{
  "num_attention_heads": 4,
  "num_key_value_heads": 4,
  "vocab_size": 16384,
  "norm": "rmsnorm",
  "norm_place": "pre",
  "positions": "rope",
  "attn_scale": 0.125,
  "parallel_block": false,
  "init_std_o": 0.0247,
  "decay_shape": "cos",
  "train_tokens": 948300000,
  "max_steps": 7235
}
Each number is 500 + 50 x the weight over its row's rms, rounded and kept within 0 to 999. Layers, rows and columns count from 0. Numbers have three digits each. The size before them is the row's rms in percent of the matrix's.

# gate: layer 6 MLP gate, 704x256, rms 0.0724, rows 364-372, columns 0-255
# up: layer 6 MLP up, 704x256, rms 0.0662, rows 364-371, columns 0-255
# down: layer 6 MLP down (transposed), 704x256, rms 0.0657, rows 364-371, columns 0-255
gate364 094:458498516534474559483519521540432576509624526536430641507488474455485545455575587505486560521499521546502463497534428533531459575404462494479509552479506536496471421603452525498418528530514497424464535453501560441388572457519527480428498494584559565523617526536557502543451561445551481431514462563585505492523505516575575512500580525563516588474589517481429422584460492487528451399450479537494524567551501457528475439491551476463430490535518466446471476432547626531599572476411579475411491438576457500409488535454587481533519527500457456439506567452509546528523494474517515540480558447501534510493459493442506460454505589458516589460516538464559496570559513587427498571512478586506454448411436460603407522518540552521460546523408515492594529483508467456537474461450487
up364 103:596470606512486556504508558422475471437535552566522562605496475511468518523516482448532534500477576466565500564472571489528466515534483508566575577585508502505441524507526561526580374451514512372535438408492529592568416498502485500544511516469448467472612475515558434469534503538550553388557547530482483517553524503507426594521469480557499528573504536454527497388513570519532472470452469444494526504525504501552511538476431513498576493534569554490468533517529601440453442529535583425472569454494492539449497505488519522444500481429437553443505521544523529487463454536484463583526460529534509486369473539599478487472456453383460537539493584498522501592542497503428337607448546544490427463522449496608465552502558442492534465475519570466526541546483483458370492507518613
down364 103:431491522408411474478519541451457468472538473516444555543496511514536500440448440454459427504501435564629589671513490470502556510497501514533515574561481469471553509464514489567561470490596491524597454525565571519566478477416440569491584520491447471454543475538552553515482452571518413489578499572478519422476475534465557443438446532492467479426535513585521540523567488503531532595527500454509455437450628604519433491456516535517562450515516490537444468559565435468479459511470543545389463605486583543456493472526440438457536524432484511571449493404509455547544513516477495624449514583481437526526515523406467535435414517450492556508473462516437407518512506484418428510481601559532574484480439662483479521472497485462512453444510538554471516497536506436482540449535537
gate365 097:494512518547392497444425459602425522526435472439497467520450513456529542428441484428516453418593459527487538402491515431543446517524471516488569528505497484544496579497573463542614478529515459608513441537518509428490446501520537509432518499452421554482538481522438564545461522546408505422402482506532603437521513416631562501479496595461528577465544641557487491564580510391452492525597445500465581519559448487507534530541484412474414517517460575550536496445511476507535504485481490475517420508410448552468448499527501485540425558484582540568548541541554483454498513451465453491497543556498552456495467462485459432419583483535503462527498356443583431504424547498423529489600498557477437468512488590511439563474502529549479506519500522565514574466515509592495572531492448
up365 100:536498478535545521473555507506541539528459523604466478547550483499544560486505528626494559510497525513373460530379496516512514479474584576448508547487455565497485441561419543476469463528507528435453532470471541578464526506494535441528469412477550484624483459497559490411425577563390499521555560525418525471416394458469490501553508434477539473568553483442584530532449399519456475435466555556525502514556568510576443476547577501510519553499554475433437432428621550446510495559568485503558479505500512508463520510529506470442470555449559556405524475505500490627452452463518616623495549436461440476475479510518505519517531496426522595523478521470524452593550528573578567457483494580509599473472466539404550420574524577510506498497464486462426438493463576545513576513553518
down365 099:508470462526448466500537503480526519567448512540511440437484551482483499468466520449603387512547497595442496460400540487489445474460470546480506478450480505459422577521545529610576538483466448521474472496470503474441456458554518471493443544455456507574543449482532552527483532525437480486423549528481619534502467416530411537522524504503518534505553551509625478498473595502495509513519480443523500588548474537551499590507482417458474538568430548403441532454718439509481475514513466439545455559422428494436438555498577489485457497498508534526513498561537564464421454476541468460447592535487560463419454422470447507530518456509310515521529415514484394487402524543507487484587487455466548433522525534456548469475579595524482538531504565526488540490528498517609570606501463
gate366 095:583490424403509417482495478497499512506546500437483544480428477619434539471524516478533478450492543550409491486385500454469506560537518429493432545535552546513469506540566526556438585543491450524484454483523595591544508499587576507519463493509474517552555600408554591551502464510450531434484458565586498481476527496550512478446556512587530561472519451409478468551413521544432576563438493499540453535442545497477461539498540529542521529482521493495547467537627422489509475562500538524570522407466456395441453524494493488496592559405419447552400610542476507502490558514431386380505455527542468525414417448527495456498568505462478575433552383570492455467469463540492455502489519493427476455489515564523497489564496497462540504442469453443502544501413473568609530524585460
up366 099:494412515426556505481530546472522465426520489538605518512499583528487475468526537486506538524559426531550478436518527543513461436489487442480506491521466491403521433532462453422525474455446497484447476434399466433506481452546460518413528574534503476520500551474447497473527590468430437585523435488603471520570586539485506526507581434449570490544549454408500511439370491500414531462575545515472515548678526569512459417544485453550512563532485445549516457504529408465514525472437606508474437497536500508535594481475464483541474536595485514487594514434501504516508554454440527544510504429456582440575470495536528566500513565490508557511471550470581500474483470548513558565391465525597588543464387522485441436452528531453496513506569588541613369507522556467582531465453445
down366 101:566567404568409483539520362427568540536568534481394543505509488547478478484553530508457488432529512457452502421441488508482440505536458445381482470499546493568502462508473515426464572475302496455610526473524443568509446490503576507520414409509549599521491475526456496446552460459508554522539552612537494552431487496453504511456469499520438525377553521549509577502433519572497471540481499508535497523451491502483612526551573571520494508441526482525543490509580565509548441491438424480638437505415439531620460568539520584491564566434504536493441515498431548537515457569544479441586449491518472496504485515493470486442467516490458475510579470563449507546501500474489491457485560516514488406458539385548532462532498434432515483533471515451482533512528565505539482588452395
gate367 095:564418490551560414420560489454520538466508439410468488595492446541462520526476425516506481478505438483485499538553482451455438543453492503522491516435419533453480532368473507426541529521571524524471458416448629456407459457468591497420523453507523496444510535465461393446459559404523497517496421468405516529541460409575498547537464501480478525533468486493500480462442470460475503438480542647470538626551468484509484446521461514501500531577621468557537572485514490414581469509586446479548475471492520542452473462556606505413510425532550510540486536498461540481530537482437459485535574449448489545468456417422541469472506643617515452388502446438505544518469496572505573514545420572529510504451591519490499470524538483466559523487402463482483549537454429545472443490571524
up367 098:417461472555506499499515391527400500458510489449520482535511502515484372595547527572519509552508555518527532498487547487432504479516399552531439445600447540511528505409612486420529490456528500572500484439551514565555541478492472497528482474509512501493504469438459538514555500505444529541486554549486498510425438537489548510463423563476532475536474409502516593466563450547439508460448424535448434561524474552467464648472464479416455495506540449570527515526432519479600484565419515481462551405611538520525420548525505491486511474606479526506437514522523556486529461492532500500508465516516371662529489478481415446500421591581501486454535522457506588542598471470547450559577509597451485546537545580492479506425545552500567562452395515555491556582564431504520437440531579
down367 103:513560571495499453520476460399463442450493532484473514512583518567564477526569515448495437581502511485477555382510557520467552461514471550491537350475414512486493557520472537504581435547446481513569487463512411407449452432443431551530532569507472526487538477465499558557527558513508544514430545543562546541430523562497516619624500473498518514485478544555554525526577498449552501505510443376458474537431494463573514633455525499512569463439486484569430464478435520452503484526402502472523543418571461556475484564515560502536610447485502502485548461542540498538377544431503536480445448560528577535466442508620449483472458488552454439458526557488516550489482476506528441493459581450527481595452503527485507605518463505646590511487554512464534556623548490485456521575440508
gate368 093:542500551501458450443507483454512454513560513497514479460537502480435455511579504437471575534501522547497457487521491533511545507461544513452512483504450602532557533593501555438436505549468488492561406566517428551596483516524565510560536505407463517477518561454453506524464489416540509524541537559483584436447519533584427534520467464489459527424536464465460444433527422555504597513485479446520535450584712440456518549372539514505482550471460445466512476589475458526431465496563502480434611512517450563543526537536472484435529576486464502554501598487479445493491394401540468450436441434528495499608466480399468454578485513497488619418506481501610395472440464548501551464453566503507533568505520494501483451427518566592463527538401435466596475475572523465471520514535452
up368 096:354430516544468518442517388503456515536525517498526527504556486524392484444492545498545544457478540600477547555516517365562550513561442551593526542528559548578505578526509459392449365546598577455489524467449454569486547593482516487566517534518468429611514512500479515514530413426567550575506506428421508511565540598495512538520522441482544469544567500551469507521509483605565529442415547529505469481461539491511538507517533521509493466520474515579444591520507514467498439570557501530513431531543531530447408538409469456547576541481472440539584532429505506426363632427527491428427515442534470504528546509431436570505521415608479548499555520580495497514439435518539514522468493482467464454547523529455492439488517506469444532470497594501466488531500521556497560461470466
down368 092:492508566439463450509516537493537481539540522457441475458499490470456510536506464518481409557530575486520522379441551506482452491452492404374538483537444497588497444461553457565536453453405419580466546511476561428550565442561507486582454426493503597363596493419500514513496555524477459361513400511500490471508510426484549575522519497477434554476460637550486466582530470457434458551498488494442529501451418582485489612527506510504465466597513519527508487489518510490535530430396490445449512453455458502517503515538472587452473569538530466512416480462588518489499373507482532541546454549494471519473436455505592463517476590482708464551442457491495511526588493473499471455520523418579492594538423457488503567527464480517580496505433484490518563493510494460532495509490512
gate369 096:487544483495514423500496529488569489485445461440527481526557467521393545584480491447534539479536466449458474523467478651503472452537490554541548412527494476437472513522449540457500523553484474529544555393445542528464506526587521518485507470496517507494587435458489477545541503528582569546653431471497439396574470491507548564481475485474434520501462489574535607477501479462496568566511503552414481512553495517473513543477463525438498468425533490576532525445422459439565491384538500505463517563560470575517489506498534494533591569422500470503420566528469521603513390573467518544488479436464584540449333424531522512472602412548482495466468509440560441496512536513522544552546435567506549545408453541471464452489443497443407524471485428465675582421491474495528514502450458
up369 094:486505564499490513508453546492414480401599447437592573513480514518535476563462370514470555500494598580429533477510532506554516448562532399467526543525513498507490524516504537471562456486536402547475541582464478479451451521457473448552448422618541490460580417494527517553416518396534513523577529562426489454457610570494423474426423546597413510495491519584454393447508452451485513490515516459458617534452588484531522437555467472492494509508532431506528500528544461605517521477453526462472382546493529381447475522592584537524590433433564403569484510451418517529535528497416502520511541526487476477520509549503597463532522526519464474490472561499507537479502538513534520455394450507492557524459532463507516575455399504504513361522510544488517567468542478508533529469413489
down369 098:535489543505551425505471479503424461511488549504508512545382481592448454529468488513510595547541486421520492446471460506450456453458437485532523580389538469441559511567465467472521456428457587472487425440512547533510543517580417421442566580430494462518457480567507523538555421522567445507533454521410566556527485512504488446478498538445556495534451474508463538441466489504498553497500560623528513449490555449519547481548513500423439457523524499489440515481450474454466479437450400475419498529469477569523539493534476528459572553497469499435486517443392496482482469473502559395525530472535481477511388451487506567491572451468431504371477489445618385516503520498409518621563506671553546526480525348489479549431571550384530477511490574497503489437501530498435432524519459
gate370 103:533462518600536495461430604509557564434535430484461434473580455483498525454482525482503501443543557609516492498467496416563460507452560446450507543581479377611540505321540434515519501522546529451508417516537477552440523542530531476452471514541450524408511438603576605515497473554516508532474573514584537477441524426506563542529581511483512515515494488482537503473466502438543442540570488496530600521568505377492463499607431488471447485587538547449465460481549556534543483538454515565425455484399545402491512482542515540570472493577570515595467577523552560531485386559571589534464580472485515531516510503512555512563460468537477527567467448555518405491536534481439589518499476499481407452410497523569414490575468510495502551556448488475516461517497545501501486575457486
up370 109:443552423459493447531476492453401482474491553526539446494563492526608527501541588533515554419517466474482437555514561433560468481504473594613385509433512503437527596514532513423500530522526531508509548499377549526488544545508569498578545493454573513502505518536469471547490513449470560549542488541461471506400522401532516540450531473511548471513554444512409549503493656562459446515438488511502476540508490523465519431510476504475515515424525556458439535577470570562531587471495438445636518493473490483525435544444486474343466525497481500467570489521522492440463477497594428386485480456414507558546512581512467527505487523516501565423580569418365419464566508457559526517577570558493498605536440503451512509514437466481480451598441553519489518482589505456461586514504534
down370 091:467572533343479454551526409556483517517502552530582495530496510495573531438460492513593549455505447457402490478501556497555527478585450504516454564448535538467562515507472577441469451462462539547485519488475532466519526454581442503526507525474493488491433475486437489619544555496510503530484432448455472467486540591518489484459471485471559520483545529526528580500521430387521459522452527446523538556516451546445508432566542521451566431463413440472562525433563501426482586479559470458598508542423428558500567515423523529511523568404475534464572464523487529427411538424568410502489501530540476480491477509486566463401452423572248542531502601349502415448469506482565484502472505480488574454533445544524548556525512552545497463502476491560495489516479474454464544473540484
gate371 090:538546564549491503514598553461385466627552431517472433538554471526478527439521525421533412441508514509528360502514462445464445540399521495473464556594487493574491529555551506515463457585468510501552428482573449468513502508573503506436410461462518578606468472506541494487473504577408393495499547540517593433456549420567485520521571519478502453583476552495461425387464547488563567484519485494476537529534485570502469561470455407565468482470532524509493510439487429482557511484509498501436435461522496500528519549403506549556564558544463441480611580494538531533469504436460519587509536517409440543486494523475558516470415462526468519510445536621484498533420428492596550551527475432571473599580484496521509627526507484518419449565538512520464547505464470491587540510407491
up371 100:493545516514585441554568593398453560497480435508450518544495529533541426474470472489503480391509547527438430459455570540538577551519583537480468587507512497566559461502492576551476489533498521558457467524538505509452533431555488441595421399509592482430539516546556414504507471460541426508582533497532433514465547512512482489485469501532493473593595492495539526498443477435499522545510588485425630505460527538507603424505471498569398509459542404476546464520500528527528553493507503409525505612454557423528559560460495616524614641474580493401519488457557442505444414535508484568464593359400465554502519545543516476478488528502528494509457467498446559466522528586554548502498395458553504430493493468519494568478522494522421496508546441501445488528509459549568467509532453
down371 097:527495515542547601415485574460494497521494465435601462525573658474568524552442505498476503440449498500471394501575516471592518475479528546500508464493444504488456503460509557464561555529605474542503491523583471529497462504499555495445404450413595491521525523495465505424487540456509436425455424467491472537529511506497497497442511430451466433482513548501478550480472492441388492572517473492521617457479550583416562486479486417502569582484500445494444379527548519452511484568484478450507504560564562427498482533456579512528497529398455574445582558537545395542506568486555446459546536439479503522456537472527498465536464467411682465542508505437475586528509450537520536472508462472585537362428440562510530471539556510518538506536548502540474444469505440410539545388455473
gate372 099:493519505518519538484436478547491462562458450453485623473479495543436440509423491502503426485493553475507525480519544460464463525533521491496490432665436494486553528471545616384504557532525485623447501492481489635503494517552449474501492499521536535590564494513604461481497548494496495470377533523422459528358511603501454430467514503588478493469509558507573513419381470464579512552581442513557466542487521505539600556525522539485463526542563554540497466469510579580519507511616442528547571526515424508464527511434377545410495476447564591534422494534405460492561409520578464563450455514497588506471464470524558472551485506564419521491428532456515497463525552484512495513509486556526562566433463532506406573538475509576423564494523561542492580473488418502501496506514484